config.toml
n_layer = 13
d_mlp = 512
vocab_size = 8192
rope_base = 10000.0
rope_fraction = 0.25
qk_norm = false
optimizer = "soap_variant"
beta1 = 0.95
decay_shape = "linear"
final_lr_fraction = 0.05
doc_mask = false
Each number is 128 + 32 x the weight over the matrix's rms, rounded and kept within 0 to 255. Layers, rows and columns count from 0. Numbers have three digits each.

# layer 10 attention output, 128x128, rms 0.232, rows 0-108, columns 0-127
185147096152170177083138142147155127113181077124150175156168144168107125124151119152155184093181142140139167174146190114154171097139109084137157125094159138092132113123137169140148075198129117133130084123179159121139163082128075142154101124135110140108184177132129118089085133145114101119186102117125147153168132125127163122191159152101138191102120148078212127122160172093104144124116
119129072116142167151121211116121125181131122111124138142133116130152154099161167087108145142169079108130095152135112107128097097123098172150172113116119103140137157141155083081096132103119116140117191125145137118136164115116158190081130183068114085165126152106141110100123140106149120169158130117071106150171140145106077164125170104155123123105069131091111106139120089121142164119150
161163207095122128130161175132086150105076149096195117114129119144113117102057179141168191140155117111122124148057189153093122181059161117088138116130094202075113146133089121132143083141071182139104145081158122178153145090117144140168160160148140135102165116092144094097179151143126150170167086144161108190141197095147107171165142082143100128145102107219093215181097137122118174121105
082127145161103127138098186089131113101115091177102142137072168082139134125158143148112170141109158111135120043138142129157155124145169121165149091066129125114109123137095102092154128172128119107126106137151171141122169103112171151160131120148124153134160140156118131097111113169094081102138106134111192126084087111091130103109159095191109138157160125138206152100139125152094099084109
151064113141141093148132140134101050107129109112115100127163146097100123157144155137113146135113090155127105075087166144097126132132101150151122153166134089082137078105192147161155148142136108092110126134104114178109132164125079140135063135036133116131133137134108168165106111094117105081122170131085146114100173128192194054202167102099059163194150133144097169061147122156125131120138
103067104161095143121130102107112150186134131135130101168091137077156161165130134134163160145090136172125089154161122141104156149128150103107176099115120136068146136102178157136174161122127078144113085133163167166102075116177077120117144118068122127120165137062090151118153127188143119115120078107088107115161120131160105061141122194101126148133120200134046054141158105105153097151104
147086155126175117129069151123157132076113178114075144161138135105094094156154139153075097157124102125150169079135099137110140145087093144107106155178123119159114154152164135154155121113108129177092115108057110109120181157144109140084156132141113124117148105134170152146120153162162133097086124164163091159152089130144193193133142074124122104147092080104119093124164111100222101100101
120146121139124156135141129146157155065178216085102154115101129126117077122120162116059138113155161142133103184164096164140106136126036197107157105079144085131139152110114144143127100136159113172069159134080138130154106168177164153132119111181080124121124126100120128152086155127083102103118121097135146130102064146119143154133073112172179117132169137105113136151116177142137162171109
082129139117183055125107146118112115135132155062137117052119094098113087131160175096140165109132139125136146131091079132123115086145121116090151136067131098174083131140143100102132099147152084123087114114151090151135134171170182087109127145102071120119164121115115173092118154184143148107131127128109102144140092125140133106131148111144151168156180137177130113129112113064158084141159
112151072117139088173142143131137115139174085140168109133138123131147163100092135168091088094139103103126150178121201102120091114121111173099129087137096096116133086115163121070039153091119114146142078108138110110135149111139159180082106104104116076135145161162097098204163105116081120077115173115052181162086115131066178156179129128188072129086148076132110143179135147088142128164114
112068127135157112103116145162086128138160106130110108147101144121140023155122140181169078180157136113160150076124145172126155097097159116135159096133084112093140168141114106091115123123096133124191149086163111133198108098146141164122133148150157106092117168169129116113122150108100152105108142142132077183066162113088146141053119137180150112091149131200077159141186143175131113109126
137180174121178111150046157089141145125139105073141120120081079147060112182109223132143102088160118160070100124153165103122130122123127126128179126124127125139129052137114102104140183157078142117153151113128129127132193097121104141115144122134142100165091076147136106124167133204106155101125115154166106152083202086103172120103069152141141119123077138116195098063106166149139162107097
161154139178131109176036105102142148170106107101088109158122125116114140163119115085140152121056089112167168109142097173114116162134131134154082113125118128174162172112149136100137089150143143114074189083123069121128140146109166174120078109090135139062149127097085073104115092206124157169143111110194168129128054130105122135111149153140178135116176150147074140118164125178064131153218
163115111115137086110157138129171128116127133133140188120193191128181135151141108172121145099094151133132144144168170129134115107124137132158184111136102130110149161152117139188159097129135126109082131087137151135100143117091108182160188101077141126141157120125147081123143093156123115150188198147122108036096150105096101173107086163174143106160129144177105138159128043082114129113116
112161146124114111119134074187121220158079111111078143127111133144174148156180161122136095116141126112127149156131132139101095111139155138089142127157122131137124140144160129193114174160105154139133153173135148139113145134098125167107138142143118121117122131098101142107139139107091132154171146119140134146142204060095137059157177139150165083139098111092143185176110122109101061160103
137160104123086104162154111086163108122153134094153100104125158083112149132121137150175094108101147141091095216057098118131125114109151121152128192110107098074132141163181111138128178180132144130117148130107128190155113180096104166110168126138147130110149133146158111119138110137107118146110166151145096131132153143041170095112126177130071134161120159133150083149169072078110146105171
122121131186235098071115086087093148081171120109090119072058133089190153120114063145131133088085064142161120162114041114135107185165153162095118117163093063192161097134111157140100169115152161114097094103133113104118142123163090192115120115141105078141105120094138119141170133138108171126152137145070151061106053132116181150138164148121146162126141130092107119151116140114147034114132
119124108135147123090144108095158066085125116131158097088107104113102117090094147164109076181148106143143097131149119089125141115107150090123161164112146152119104083093142119121080108130130138051094138083133146116093123082113186114117130135123132135107096126080143179140117159138106170117129094178114073103160085062126107105143105187131145100088096148114125149090173164171096126099133
169094179140174172171172117125132062142169162150120139131107110101108141092136177036140105123123145161102090131147116126105081114108144113115098049185103159162108197112166140153158135101145151133112152112116107118141148164149134097120091151133126164078142104140131163094139139174113137106076131168161043087118100095134128107139139156115117142141138109081160169144228149148098137062142
084116166146121105105180102184182159143176080141154139146120151092136146203153210097115092135133084149141125122146097128186074157114122175175170105090175164134149163149112138181109158101167190173130140158097071159147132136098183125133195129125080100131077108088117082141134131128088145085136113116143140087147123137119127169164154092197094165141171144100089107145148085097094166171147
113128085122144173102119124117147136119135123078086148048110090109102153149141104224115138093154132108126151101117099154122132115128123133128115119169117153154139168096093110113164108102151119132070112192128128099125106161112131150155137122120133158117106113129155161109147134138140104126113123115177117143165169116137137108043129082116090158107110143115114170093163108026154129119099
141116148185112116152146129142108144111153170134165096103157166141094105136174129165125166166111113107088110129172107108110220134128086164162093128114139149146172130098058141157115158149137126113175072132152138074156153112135136154121118136170150149092143112120107123178126112120110123079102107067119130135179061173127026060122149113110116162123059074132152098143155056138142065111094
127112193108133163103118128169126142098153152169108131185150128168097096150169164106124133179072132120128148096141165089188124178230123154157115112131166104198112104101165130127104105076137132135134113136166145144133114144152186139128103126090167094155124117142133112184153106124094136148121119135059142130132135212126118175152081147133170092054128152138103077109038131149137103074176
152148112099156166184168096097085142123126096197157198115083097178145152057132134163145151141093135193112190092178136186102112154121140114087130128091144146136138093116119186118163098068129100112184138087103124140140126163120056129141070126118044111155157100103114116055155164143110096124079154139153121083149115136106102117132111142174166129121166129127091110075148190117088135085148
127167118164130070195141071112105143039080106124149104095139186141113161146147094088158106150132147133118137130079134162113133132145117142122172098152134100160114194053160129150140082086152074183092135137125105129147130167110129125111109170160098119129115125147141114132162123137115108164174189153120097104123099141155080138102042087174192106158102105155164145137117147143064208101154
146106149149150169118104053099075085077142195172132149099086169158169090124107121094143084071164137094095129100115162135091188111124122025067153148100076112088099133143131110114105114160041016176184072127171096105118123124117122136136144079154112094111057120176146173077111090154127127122115057133193171090142170173178114122155098060212076141106113114151075163134192137178180067112109
137121149177118122134130128094108110181161111134129156136119131110171115149105159155169101175115130146129139109150148117103110099154165104161137098133101108079127102101153153136095125094147141095147097134125086111125139113116116126182086110074113083068138103123145104107133158124103143149072084103120137142212073156133109105128076139113208102146161157110130106157162128081123169134073
178231066146093085157038176136152152192070142109108158132141104121185154112158129152155112095166107128152173112120113148126072089134185144118080131142088200120130112110114113124085095101156103148136173108098120161106140192142138178123146085060137140086131189093071161110134142149091087109114083161048154097085078158105127152111058131129135060092115105090128137076213154145104057132103
172203070124141101112160166184134091124177125103109168157158068080096173165199090094178130120130133173121108055111109137105073127096104148134147091095171137148129163138181142123101159112106151136064148138087127056119134129158142124125120077067127115120129089132129128097130131141130144112069123144131152153111167095179136109148178090165027104093123129102154185131104102140137175127190
137093112145091167131149105094109130072142130107116156148116134125160134162120110160116135120123139111130111124095090143125133128111104150153122170170106128097128151065113140190171138155144083153138106104096067183119114137087117160135130137117143157116124152173083128131152159126131144126133144075145104177138139156075144138129102103151104133163114099183144041091148180157172120151116
108149130119114162126103117110089094144145154081123128051052109148124121214179153144155177126176109142149147141160107142134125112127098174128119131086112107161119100142106109157085100132145126127147135134128074148100145151176143096086103169103143116146129068126069164141116131130128091132212104136118135056106086125126201110131141084102111114110108169153084093174174182103082136119119
000142129071093122141103111169148154112155092125182092112144091086186119104133124134197128072075164156157124168159107128044146090171077154125106147108137073137091104180063206107175125118143127121103150145146108132227111100019154128190156176158153084136078156123127163111130120129090076152059112110124054131086169100153132085112164106192191182108145121151130150105116242120136153118080
135111197128124116057124112133110177173130151145121126135087131213130166152178186153120121089093081123101108182145135160061134092121124124111142157201197143088155130139106110078092103135146168123163153104104110070122113122175117135145126091139146118100120097130119168122087119122134080090113103180141075066107137179065149128091134078098111113122113131087112093160128127132101143112089
186102114121142125131089098129122185057110145149164167131129110162224114076157174138089108120132118161158129117130123156139117109119171113105134109168141104130075127119114124137147182118180144125125149151114129090110172110113142199106158159128154125104081088124098152087110149124091156118096134129179106139121108128154122134133135119134108129100161114076097078171113126148135170081102
086146188118119169162208138113161117122182151158096029141189162151089048119163078206136181075106170070146127203143136125112155100150161118235079124162124133110084085207160190103064071105119155195097252153162084127143131077172099177148109142099137114088138121217123145190107159164135193126132089179134073158129126227134061120055076177080107181141096113048077243216073171060163080141162
126141112146155127105147126144180106115097083032150055152140186129172145155192132108049148203117225120117118117149180091137107184129068093065125163111090120110143155138133144155076137128133163127160145149083105102098115109146145107122157121099136108137162150117138168101140126072063140133104097159167111064136147149116148077167140171055160092139139118097154090110074141124127109102065
122099115176180198091113172148115190106088104134135122093152156135117159117098152131128113161126138068156130069168121143101168121169139125124158147088125098164197132085129071096109086124122124114178166097142138133104105192103154141152167078188119119185101173156184152116123135155085140119172112121085146180160157093132139198144207096166127134124105168043132114092179119129124140067091
133148161110094151160081083160083095140173152121171140144197118120147120059092145130089193144175119088127163080139213099115139105070108129125145135163135214185137144101069113114137133126140102100159061158126136093137124138140144167142156137097155132090127105155205159123099185154145144130115111162107093193167171206113206140102132084111111149144155110194201164172169102151130097121166
134117129079108123157187153070083136108128094169128164141121170117120201114139126105161139147120180147150119089139125137131164136105146160087144114129111130155091146140141114106116108128120128174140123123118089157115133154103106158103143111184087169096135109115100128119096095147127109068098113140101146159194033133061161109088152107144104091161116103164089212071138090109089138144136
180148123083137104194123104067130129106140066193113146134132123069104087194087095122066086220135081155129131147079134133111112129101107115083170087142160090060178130138180117137150153181129122143157106100106124073135060110106113147104080169159067121146070113111089133127138137095112127088163182109123102097211122107153073131077127162128160148133169154101058150142082073160125134146072
171061180153188130136152108136099117059138101043102178120157121124158110127182117133143120096108107146086122072118109153130100180114101167156149111137144152127106097146176148122074150114114110112138182135147105126112139147144175146134158164162162111141096096129178062068121173132145126063135148180136128080128104130107147180149189116126146107163115098131151121201163101125136143044152
198100069083187082151132121156109131100171143090107125119142186112141158159103130144160100127132144152159153111122108090193132112109100076065129171124215086069170129160143103142118122139130123068121182155174137118071118141144165116095129111126120129099118096148136106061114159074172150135078129106188146070138150124137109156146167193120184122138094132136159192137120176112124070150122
126103149116152135137063081139151184150120075148176069143055161144092155086105089148112152122220074088102093145116145111155136167142138177121151122207170112151120133111096128135161162142058173150129117138104111127114130170145087146125158123132109093121096100102147152144178114149182159097103099141119179092112145109152156188104130107158147154117178112135234153109130104140236195141211
206153113076142097139103172164120126086123093160098106141086128163126162148113125173129131154126114164146124104158121132102144152141119107138105088084075168116129131151187122138183171193094076126133151143132161140140090052102118108160125167120153074170139127162111108145114097145074103146123139134138156101126085151126053232135085114075122175112093014197090070122125081088116132086124
136149172148134145140138174129114202119121134165107093136091094091140109059157087111152122155132126120112135107138162129122151186171143146115187099103111130091084184110176149069144154196150108106102136110190118155138084148106161179097114149143127102136109149139130119149077130122156102141168159151103139103117065151121134163117142173092200103106094126134164127144188129117189146141108
115155082170162184105139155102131152148128166093119147130135167128117088085093085089179162148126142155111158157096165101166139144165123137141106147142163101123149166185149113159138114108104136124172163104106131095141109093106163123122120116115178129138136154103144121100133089079158092142093167087105102152151149124171136120210097082158160136115152125124103152067144147068130099163104
132084157070082122126128159116114204113128184124100119142150079113178118099094157128140108151162147108151127123114148153156131155129089143147157146093105150109120090147133149141094132074142215127123145163108101108096098127107092157116065109127147109133148109095139163137079150167138080132173152141155133121121149090070109076116066084158114162097161164180092027169125211173100072134090
118183055177154106067118105087130086088146207184085115197114127094121174149145102172225144153159195171127147109109156146109139126151133075158102068140093145095163152113112152147140176126159135132185082143139123160167079120139115131123136113091092094136132137110095124213100136106104099091152143098167131146172081147211170064194116112170066154075190163120154137099054136085129099087099
129146103094096105122185177136088161110084144124137162130121161118110117130166162173067137106111145115084108118127077069186084154129122096139160116163130114141115100138106172121164135132118121173103170146112161126105121128141068076114133102116134111136128113139184143121132171176136121132161125189125172182153134130175131166208033150169142117176123154133147063163105123107128153081121
134109188153047103126140121143120048124050145085136122158164054121171161161124154107111020106173113113064142085096146128167100086087128126160120122150100106123079111127137147066129160142132113141122202175105139075055098140136148137145129150109193093159126101160176097122138172153074146160137093179086157212102094147171124113126218133142140123134128162149176158085092124138107095126115
124143162123211143118135095072138122078145207151104136154107120159164096038109159118145122122109124101093173118137166146162158138110135106100093189096128160077083159143128101137117066096100100108113101138124122124138123155086093172172139083109096155153104113144115121134113129121160108125164134133133160091176099165095157146142148188145087176110113115192187048158114135119148152115148
103136061144115096184115163143141101143169103107062090131225095165137141110104153088182032186177120150139135144093138125116094180077102070112179078148164102086138118186166143124102119187137104096114126130142141146135133169128097093135147131144068079139094097146158094135195096111130103125140170104123177109135127170119147115087149131120131221109081101161203179092121187122127140049029
172133134149144175161124116121129112119153105160149118129092135145087154152141118089095100131126083200121142112137093142139167204146102110182178145116121140175170081168182111045135123108174113068210145166090106181102080142092144153133128089124121124168170154138101097161128074116136107094187121145133142175072076124193132148060193110075083092092190129135197108136136132177097108131142
165144151105168064108145142124087147138184168095110076145094116075182140136142088108095066102098141088158149092140169120123141168166122151142131133125161129142109142111137120159134161141127073109114132182127070126118135119137128166145159139113111169167146155144129118113129169088135143078152092075118126178123102122147114160111111152173122129126165118138101108151104102112080151087087
149149127112112096204169117126135145147126181140160125175149157155192093144121178131082120117109129111121123134124154110134138127120121158115104152142163111128127122153109099122137095113156082152193130165141081109161163124152083166121172091112075129146158137148126147157129158105119125141123094133152113168087134143134127161179098182122137116118144161130084129111162079102151085086125
155148076184225079129194134095097102095048107161123000172156101128090126137150195167131167122100112166116173086167135148116099182127155119167141136092141094130133086154184104088145099121189139090147069184153134111097097094144126126125146150100115117163154193196093098095066152130162157149151212191137146172082167196139094038100131171121075074146099129133121140106094160125125149239109
126122190133152135113106133139161097138119110087161096179146139033094089100155121123166097135097145175147095134171102121094136145092106081135100135067104210116116083146100162128102160162111139112092120130136169092127119153114120123132077120122135110157096080140081102117133187164213134101078140130035178107101163111090166110173156176099166125214147119126110151126121128110076146057196
166124110139133061128138071091101122125112155091191137069187118109116139084106148163154086094146148152144141140107115137070159097158123114112114122149150058147147177126095104173145078148150081099113136126141081162118125108078154167156147106159165117123114146126128136096148127143152077167112178106077161161179175128182078162115097156108127157155105153153079136098151141099177167131223
135094184119177110075139132026090113128168128060156104089177147113121129123127156112089130158054084158120147115114139150138118106131159183142074146123127186140148147157132135179119134132117111124162111099122150120115141194127131165111116083135160097105134121149103125149148161135153161088100103115126113117085113155150169144110080107181135180142093111131173118121143053148113097144130
156091151102136094133120069121114111169140084193081087105169125199179077117136130105094154141160116160172139099182123138078199111081093163168071111106096146087127111155106081107134132125142105139137147165152153120104125101154099158123166091140100121124122115159123111132127109111121079092122094133121124145144181070092138125132116127088128082148155139120089121144075178069170123142139
174163148106197154138175137117081175092091098120198138114114074153111051165167128178097009136148161211114139161107080126194166102142147170122103109105129132136149150110095185168169145182138092146176121137100128136137109164089083081159070114052176157199119154130101097109150113076126152148113100106093081096113081070146119113120131165169077136187119125158127103085101128096161119127137
101131088181132135100137108146167142117183145139110188133146141118058083130145167100118111175124119111122077098092114184124160110072113155102153150123097179169148089101088182102133136144190121188118158111128129148150134118109129114170128127144173167118092125096172135102124130139117166141137063121071129095107163075134126109138097069134110186099123063114162154134069069170058174113169
143136157065144075087170118110145159144120087096113123090116100191089099138146161085104115152119109065083176170078141107124104094124118075127123148178113096155096129122173122074118109167170124118116154090099123111141104175122112081090117168080114106147150110169129161086110111174133151084073194100023097120155109123134151147075119179152095158106081142145165097141193147109138121116074
143129159046140223186142120143143049141103178083115127118163169141166121100076110156176078099093130145120175128192098136126142106116140147119086174157109142155150135071107156136099134146144126113143160111137131148139162119129103098153143133197103127124126099147118133106108088114097130161157104178167103172185146117110142093118186160112108166116140122066075065174131091175149167164139
171082114057117152154137076130116167105103203094174120101126181125096139174137111159177146174115153135113134132180053131111097146093115143167146112089132086109151171126081152112124109163056197151102144151166094162113101127212114103133155148158175154108126130112166098075129096154124142147155099093133113128147149100179166119134143128131099154136179146105098128072100227147141108110155
134125133155152090124186146120119096140151159132145131117116165157175182102134134144136106122095129090102136086099155097164152102120181162125108116090137158138090099115170141146119100167116153120101138146124131107121160118139094132139077123168147105103097137125100129151067111145102142100066055149063179165091115144140082108173135143119030114145150155128131115111117099168223159140099
167137098070182155091140132157046067126093148159190102150158133162079148125200178099177133109011141085132104150125103164150128112081161111158142095142146093111131108158136135153113129122184173119114177125066139085143123112138155121125153116075154126149149135126057113098136104140139150140179092072140071000124134100138113187127121148115163147117128144227172064060148129106148143158089
129097106161115110134155075164129103135143103124106147139095175099095063124124114145139101159141122152098119158057138092129138156041137169137135164143134123086143078072123123151130094075126161134123112076178062151154167092143109138132137092157095120138076165099156147119148138138149132130113105129095116123146175126123100139091217110127151123087151136144153101191079063118112136172152
079116159159177125145135071191076151135094125126112177157175102096101184155163138169041094058103151138117156118130108168113108147146115135121119174171163173172142117163089146134142115126122155081125117096119106133142131118112102107102158100102172058171153118144145159114056124061145110102076088205170168149126148145106105154124131105145090114156114145113086103092163154139097196122164
184040120150106094125116100111161187128139152130092142137204145082072093127111128155143109121068102110128100087172109149094145114172147156125131098145095113108141142181138149112124157099113163141150123161114158150119110112105152137127095152127149164127133133153144134127123161117132107127092150144143129121174124160162050112200134066117123111092098153109117096172151149132168118077134
081089095112130105123164124077170145130141113131111104198097103125105200117123127095132120157109093137108098122118147120100128151145092113118103117122140120145132096109135137084144101123131096088121128109153133126150124134143161158152106158137123078126143138137122164131122101074119149121146155136125144113156068109051141129076118103207088102137101141140141107174104153077147120141078
167145152144136125165087126127131176168147139117161122105176057159086129170094089117111122151095118143094170115144142160147093079080117096174096106165169089142134109185126114100111103099079113140084159121081110089077146176116130120145117167144130099135110099155151166126191167211139101146163125163132138143151109142167154049128120194144091169060092098156093083140145084155087084120119
090116105112123069081114109108102103114098127155127124080105219144121180151151142104148102117052171137164106134104137146134135134095136129140121120125147202140123191141165144119139140086136130142129114114138143158097110169097132126104144125127113096111137121137100182101119111123152132115148180140137142111174122125145121124097116116124135121142204106157138116126124081136147155112136
129071151116113040156093157145096105083218127153118172084084144161111133123138158142089107118081085124173153089132159150141129117154074151141153121121061113132078122133087112127126120134187164128141092142128133121109111131116151136121109096107051126129117124124133129112111096181119149163108032098138076169145130132082095079143156137155141199154125097128111115116175146179126129178156
151118161135122162137148148143077149108171094145156087068123120081093172079082109176137107172122136143087112141117193152124147142115099129123135106128110095128151113143085123171127080075185183133132098142065118150145125131099151097159131120132137150109098122180147157151110165161146128110140066155156074103145133093172201110128141078122142087160123115122145128147139114088145151142127
103169169143103143136129089109095109124149104085127151129102082131087127145112055175126121197097126124167094087184101129172099202097124058163066148145103100066141156133094128109154125144170105074164091087096121114145169142137116179174151129092162142126144129107127144122115092114108119151128111154101083163119121097150103136105206133091118114095153157103091108122145043145106093074151
097150126157106173078173174112118121093104063063125166105195102160108137113137097104100102120195137101113134147123114101057114130128169131162170156094127170176074071072147146165149083112130153175125120161102083153111132117127212162156168115104120098099123111130176097117116103150123133132099120152108150126136120132115108153115119126110105055112120082115140074162155106106161120170126
100124144132117135138159095126117135165111131123128196171146167119197131126097151174059156131106092083087097143158115101047160157063130134111106082097133127078075076147200114151126169072161131111119126143103116131096139146143115152105111156155144095161076158140134123120077107144137131126151097080078151122104140173157155141127059123161115115097131177095061119153126134107108140151086
110056116137127062092166133192173139163114142100190140150113102230155071160112078122167123128110112158215239044168112107101097172150123173145146147142149142089146145133180099160100136136081081112118106105123103084096086142175154165101144152122096161108115149173097095175197146188191106156224123152124177171151158158151160103182076095078160168109088101153097178052153154141143121109094
109164130127090120082106178170165119087103091174100123132094180134138149142131101153127099118211107177120102151122126151145151129118110156134103153089186082129185161180096173149159126108134046140150099060100111127169139120090129138165142082117114176151146164162099101119146097079087139173131155147080100108137053102168121101086136192133152156107072170154080109106119137059058091155111
124145174130169141112176107075162171122099127158124169088163138098112142149185135157132163132153138151125117148187128086117090102155118142129167142137105139192166083110100150153168081075146115136154080157145099172095191144138125136090168124135127111148115136108107143139126097172159145121129094143118078086113151070083136076170150118120117076108120076095157130136100140099113096108157
109128203088186126138088186136053165178160123108157155123124145121138144124159141134160119092174170080131121128110170165091107102148138163139119099159131094184133162128146141161107112143155159113132174129130147140158157132067163140169134136104137100151142106112089093100088128147139087113138150085129115163127114119134171099121205093104122120143108206137100143143156064177179114161148
137095104091091125151113168116219118144117131148119135079094092124140141104216108082125128165106139127136109164123170150109125121176064133090163092134101142126111078090126030074082137085149108159116112152134096148075131099142126148127110170140124099114110192141090143100134128092150065141098120118041141091100154134118189118118090098135161129105176084151079108106133175198160125110167
157177125151139143146119161197106093114130103146124142130185134121104092082075127134144158104080052108131128075129101124089131122150094074157149145098078107110114097121157153124179153137187075147127117121159163110162176128111135114105127095105145091108122119198130131118122134144130115110136173113184061113113168146144197168137088138139178201101172132101179157130079115113153126106176
133136126078107128144122103120111178156136103125079065151116151174071072130117137107128142169127129144164148172146105100147161072149179152154137156081144147142148161105124135170122102046121167135106098100119103153093147068083096090133152133110160090081070118122133203184102166162142127136159038160132154133042134173065091214154148172170079042073197093101122151163142120106108103119111
185119167118145117115139118042202113040093105158101105139135120067116065044173146111147180124162090148145093170152144062200122127097133107134110116169126131146122173127152153137151092136159163124171154115123145145141101127112090160145082143144146167141113120121161105120101168159138178127111156133166135164144139177147113115112208067126096139108147172109148091055152096124085091133141
152117088095152113075179142056104127162132083189168139154164094112121084162151155069149085115155109186125125139119079132101123178187160102185147129098172124158097126090077088192108170157186171113171135156166073128097129128075198132107107089080165144145116116126133139169096082063174187123059134146112117104157205121218180200114159127183167150157158063143096129116136120083101188197130
183090046097081168173126171136127163101168115104175087095138117135117101168145154128068066105067111174158166093098144124125173093140149109149099122084124156150065134090125162109127112119061184061146190127140184160130075130155150130173120108090098120134137209166135161128119097139148090150135163145170115192083130112144139184073112187194111152139125088105148084114109167191149085204138
137149142143065086104108109047109137065103131108116082177111092104113218145117126154107107105119117174140139099140176124156137177107083177076159138162122092161141146173143106098139051126125082168126164169139097156144089139118144156109109123135140097187108084120110175122140182160113148141180134137097073153163123147118055119151066099143147089146165118180152067108126098143101118164101
069148083120142075126149182110059162176120112094124180134138160127142049049194072076114107140168141106116195102115112120125244122123091139130116092112109148120135134096104150109152082101140112165100114118139124090103147146124113185160141148109053130140128126180114106129114066158109140134118113137118089090152177115077054149111153118092111145172133120128195129110167154178095126164178
072162165166112127125110109131133107069154091096164126107201157129143075102112137141106177150154109141154098169157104103135075157131128108117117130108137138088151080151106156088120136094159148122142129132119108128151162105129153145142110178146134175147123145092160142129096116138145164132095115100119075167089154087130159107099137122117097046100049165110095190143121151134088165129108
067149151167136153129188087154116138132075166154170102100114057130166112146186115084123136158119124179164168129119103130144139158107129153122108133133084186147138123114131117146132151122123137148111113101119141135114127135145084173143130119163122133172185104147127145115092117126159130108150116079172137165107111135144085130158152121099144148142103082151120145101107150139112100189104
162169192115181108089177123175149102116115101152152149115089145132116133089121137157094123168153114112095110114141122135139101128111101149138096149171106142174128174133176183116154150184109122111181122129159103158122136130162129115164122170172157116178101139174153132063121129146087170162157146177132101111096134134125171146177146188120111169092126217136197152094152096109214096183130
123141110141103084212141069129122161084054121083162172191023118155063113077104128148141176075124142115180118130102147142070162091107122102057079108141150131132124096100157105129131120106109133141155130106129066090177146126114157065141170141106147057131131128116126129086153134141158142156154100164147181111151104111064122154165143139149199176147121136136099152157075159172137067179101
178192106059069153096184073107140096106075137091090173191115150140135099114143139156145105082145130139183100149103156166166181145121114067150102131105103143123151093117100116127196157111085109156160164066161073104057108110160119197176099100120150126146182150216099175168149115141139171189199093086148176120132092096138149153068105156153067126218041071144142107091124160149187130145168
040108078150090089065093125176111127121171145184178121166100122170111128129055148122055177103123157131158123121174142096161167153105185137156147097093146143139166085147121125144084109145125137196121160156136101161117159143109168142178091096088127155117142125104108078172127138143150113070075144128119084123079178140148108089115178163170233147108086154106120108088100090058147081105172
172157189123109093104094117184157084134155152064098183147126101108141146091160156132102147223075137108154136121106097111128124132148112153152076111114157135083142092082161190165146146129134145092104147103128134119090141162103064091134124125156146130130126178140082182201128093147091177104106158159094144175084211123144133136095164150219160153131065111167108113191131174170143160134150
129125110134159055181132184141074087073171137171158138151173072170157168140094120073147203144119181178081065107104110114115087084098124129162102097163181122134123175136110129120054115119150108140141148142141146138176156131093080154184141125164148079143166142084150133136135147046144158135100093111125149146101196121138099058128123161179103131180187074134126124188208099118124114118152
100171081113064100080119108145075135117115131170119118096103120170079105114152088078121073126095131115157051149092141173110151094095121155106139185149122147086137126099134142072053123147161125137121160195122120141083121081140131116143118112139086152097156128182138145124127121115116070106167177161119148192129092130078134054163148118130150149101076118088075106056133181055075116139204
109081050159131114118151146132122099089103186168156098097172120140167134111131179109174113165174147114155114119120126113104070109146165147115143131146137182116112106161095112162127131149162106110101167120131123093110162137155121135113174138124087119107087049114121122137175161139126156096172122188068122083128138121105073149111159108176107132181138136116092130106095165180148144120142
173096099119124181118108064170105153122094109116188079111190114099153156115113124123090169120115146112112144132148134138174098078101119100092110114149153173091115165102142128098116106047075174085097107118087151137080129139157077135120156122125122167119152136156139118143134131149088106141096128112159155142127068096074112160146131104196131176162127141173123161127192130128168115147146
167165121135156161050087109136158143093121066167154083109077082000159057176108163182161075100113129150145085138117133159123194131128116111109086175196121092187127099056075139093148114128156156088064106094101115167155116092154097192190110059047136160222102105143170165130111092134130139121093067121102206139177205193188139131086138134143128107135124088101080124064110078107058138190118
155133083088112164138115069095112119115201146131198103161103095074133139085157119146107102116164144109135185169171132144140117154111096198146099169116135123125098125071157113098173129138118149145126125116145179148151114107096119114187138101086162117147133115091152134153168118098130141068184115081144108143165149024099069115169084135096181159059130126113097114146204079145159183126100
153097103146109118147131180176117153090140145150148083031133100108128148141137170093110157112066104090117077109130103082126113174129153132116143096103137129145103137164123147120121136174185124143092152140126104176175138134113161138123164053145161164135139178092109152122186123132101117089124138073102138140127127069132122133079126165098094138071124131085126135138117116134125093061157
125163117126234112155149118176214128190114123125093097157082161071133106119130041139123133130188088181116163097106098178172186152183137180117168160132083141128179072118104152133070131107110125078120170147161041161139157131139118123148164157143143111145117097135139098125086128121158136115123122084097133179104100195105069122162102093112151085117088145172119102131127143156110121146110
145137157118102117133165038154076115142121063096152142148151087116129092076088127113105160165101150106092121133146140140117094147125165138113160131121127158136159116073114161156136160126110080102148100075117096162141122114153136152116106108141145134148197183122127099160128107100116158061112153112046141124108160169085124108109088077126122178209116248135132109135105153150113112128068
147079140159097143061112140172179090096105121096183117110140144129096133122119095097132174138150198148133170115080155114065085132087107145165062141080069104073163149110119135140096109139126169102103146140129122117110115120176144138137100101112105122090137097086138117180128093134099186129123092117128152079067097070184097132142149094055091220136186134171138084136218154055122152162132
179119081176163194124166172175093139140149137141073098120080048111160181018087141155088103126118156095121132106051157129080117113157074155136078095157063162137188147110124111192149112109088120159132137092125128155122098141165155165137146128119143115144105129076095138142130118133180189133133177124160081190147135157156149141211089154107124149067094170115101162136116084161025176116150
093073126203146095173148144141107137128111109136099162107126124141102088099100113100171092089166131154143124093134129157104105152115123092178203088113127108127121087182135113120126132028105153127112158121087108168148141145126163152124123091140117091116061152137091073100112133151146141137152096112122139156097135131110170148127131088102128188124141083112043116102081182162119092137148